config.toml
activation = "swiglu"
norm_place = "pre"
rope_fraction = 0.75
qk_norm = true
init = "uniform"
init_std_up = 0.0125
optimizer = "adamw"
lr = 0.000605
beta1 = 0.9
schedule = "cos"
steps = 8301
Each number is 500 + 25 x the weight over its row's rms, rounded and kept within 0 to 999. Layers, rows and columns count from 0. Numbers have three digits each. The size before them is the row's rms in percent of the matrix's.

# layer 12 MLP up, 2560x768, rms 0.0287, rows 2430-2434, columns 576-767
098:536519509485504491511502551496438462523469489516506502456578501489497517539477521484485517487474477498479540527495541468504486492483530509487484501488522556512516478519495516471497548515480508492497509496518464481478558498518454474515533522499478495470512474488502504504525526492518481522484470495516474474472519487494505497516450506500478506497475548527554518473476498508546501494540482502520479509482495489472476502516548467519488513527437466483458473562488521479515494497514498481508494509531468465502518533500426496521518517480499472474508485536484496464532509532542494482
101:490497525545478504504534497497479478502526491502559457485496495528518512541495532479505482500475507502523482496531510481508510536443473567515466506496510538468557485528509517467492490541515487515538499485503447489541474508526493519485526460463483475474493451498462549518499479524518525459498491524510542517562531489496477466540489506511507461490493454498495506513503508484534504498532522487461533522498470450527504492525498493507527454521522502473503527529462518514541499524523514501514520522510529513525545458494468482512538484449474521497472489478468524505469527517472499520
104:561469496499504511469498455507544523509513460485516499440467497524481491470532506478486498513478515471491493504486505498495517536497506511498505493478499507462478492506492502457547487512455492510513545519485464478494493508523542524519463490468540523482510517473509491505465507539488481516518510485491495509462483499484488455486501532512513500537517552491480550544471502512491473481521506537501481533530497514512545487529481523551528504491539479504506479468521487526500477498506499548480474499486488511530508514478474498528514485509492448477520468485523474529504509471505483538
097:531461478509495507453477478521494495477488475505461537527517480497526466520499536492515547491478516476483467465465491523550513508485473496517523465477531529504517496493521491481520475467521519483461483443498484536529460529530534504498487495508509472516485493485454502532513508504507497478513500502483493481486527483496463508509473463513493535506505518517491441510542498508489494502518494493493506514501526492522470512522534515461483512474488537475472494445456473476495505503441531544508466452528511491471492476477484522513516540496500473492486546551446556517479503461472517503
097:526447500491550499451515544483506550480482490466505527505493498541519488494505544510475479480478534488489543520481516468502487517466516503480515520508501475481470518537532483498474471508502474481451522485507500508509497513505488515500506504530425502490459485496533499475516529537516510496497505501486476507530478509543476520503496543501474503436534455490503484490478491479522514448469512455557497464446525492487495500521482496515492493498495509496500508473524517533507506509467465463521496495471524471565515483515480460464516475504455517554521481499515491528480512512522500490
# layer 12 MLP down (transposed), 2560x768, rms 0.0269, rows 2430-2434, columns 576-767
097:540523477554486468481481480503515449496554522454485490510487512465483493473535516487492520533507494460508489458518489462523491500530454491502522538459470520523451499522518489519462476500530481496556478485492525527511538492511512457373515489490546523489493488497483458477514500517501476477463502525501521472524492524518479461492496522490495461529506477460504517484529479531516487470500491515492528492499484508495536498472501484509514487490497507490449538466558475522478491464559458505452445570522479517486476497490532478522508525512532508525490530535476470479485497452479495509
100:549496520572522516495499506456554482470472499517525496533545538497485473537504521510501464490525469486565485517529529519492505540507460495503477539506500519509478450498543479521513484502501467485527459486537454535519485504466476524506517478509512521505506467507529506497418511507482507437491459463496450481517528493502487503508534491545497527465505456488473510495479529470470485507517498494520454519504479478517492470520499518484465469517493509481497516516525481546504519527500507496506522441525489515505538504469487507496516507493482551511458481467488522471484517511448510557
105:491494477473513515492471520487501547495519494515542473481510495546491485481473500523519506532525478508488515521452511526529527567497506538527527461492484531485505509490463538519494518464523523519497525512505453496526469516487517549487465521501493483535492521507530480501523500498497515550467539530524501513432473496482458468515495501479521510491524521473499539527493471504496481513503541540509465524507510563516505510483492510497504555536526495518514461550489443526496486464523515500507473503505514500494476486494480534498529510497501524553529533518481490461503492545530500478
098:482474470523472478487506509479502487490496482514542498498488495519528501535500521473458460531475508500445498501486519499513475545462515436492464512510491512519498476486494458470521503506511515523513514518506496527492459532538503461518507472432508515493504528500474458506465508483465486479501494509529514503475490478481489470523535486487474465503519518478543503491522514504495499482480460472526539494505540531446547497527490532479494556512497475478498515511521481534532478449539478527513473527448504516555502499529516494502486502542486502460501518526517478465450529443464470479
097:494493501532534495516485523507489498498514467483485459494516499501514465479519477460480510490463499487517502529485534491481493487440475533504508502479487503578473474484531498507477502471494523481442446514468500536504479494504468505589509499533495528481492495490547512503485538522508558510506481507520483467484579470503499519537538471445551514491482457498486518519549491522510513473529484525494517471511498484472511488507466477490510461495503500512486507504479475484476483533488496498504509397482506532480488490536530518505493502509483486478510522527512473508503517509464498437
# layer 12 MLP gate, 2560x768, rms 0.0292, rows 2431-2435, columns 576-767
098:529472507498533488490471545492498496499512512533503500453515476512526482518506502490449515539494483518510511514528529505499493474503545484508511514500515470537443521501535486472523452517471530468483521527480531493541498505492512502547507485557511544491470506480481488507514529489502491498489509528497492506525511492489509445465515503493524491484509547496503521545484465464482449495475498462527493526507468513489513483479552525517526487539484510518504522498513509537475492478494465516491538465540537457486483458488508498508487522492494414503511497483536482495487515508474513515
107:458467513529488506499498533517478516497461530494437528510482483538512507525482477466505513480473501444468494509474484491521483502475440489531525489494447489530512489487491494510525473482497517549493505497489487536545491476524474477494458474517478474513496459508455468567503476462503528487469485522508489466473484523466510500521467505516487541512531490468528447483523479557465499501506485533546538514498479477460494475468507524450513528493477512519483509505470452474512489480552475516471514476529518485503490515470490487475501467466500512521510517514515463452469497508492500532
099:524508539564501489488502552479511526482536529526508498528462544487533497578534503528484480508485495481496490522468516500483475465477532473499507471516480495535509521501480465500519512544539522442477525508510518520484498491549469508505554468486538496507528526522508464471471467481517530480532495502496463514473502488466491503501515491512502474490527502500489556500490521498507494507495457501521523472490492544456563479547522497497532472542516497527523492507492497504482472513499502459510517490468484501536464514459521447496475486528474464492524565501523474485416566472503450474
097:485527506558491468433499494487550477550515483532498495540476525515514485519434500497464430491507521544472524476492515499515483530523490501538420516463514513456516443494506542478453474504487457495519423530462471478512477480508479491487501550486485501505478506495460504469521512505515545458468533499537489458485524485464477482499489515480527488539480492500514507506511493506495527513496504477455502483532502524500504479476470511521484492498483486453513494508494493521517469521520511509457476494524497491487486482471531534539526493486511510498526513511540475488469471500509476489
109:488480532518498500474534506511463498499513509485505480496506506488522506515514513508450483519476511523462498483493517442509490530493455496496524461462522509497517484501484495486498470505516477554524499476479501498530467509495499507519471499531546511497485466509451519518473466490515518522514471421484480516492481558488441504485437476500502513468518543508459490460468517490489498533490529495523535530497499460458499436507503579501507500510527492542511512488528476484506520444524526489527484449471498512527503511542497484522536513476467472522500548551505506513545510482507483459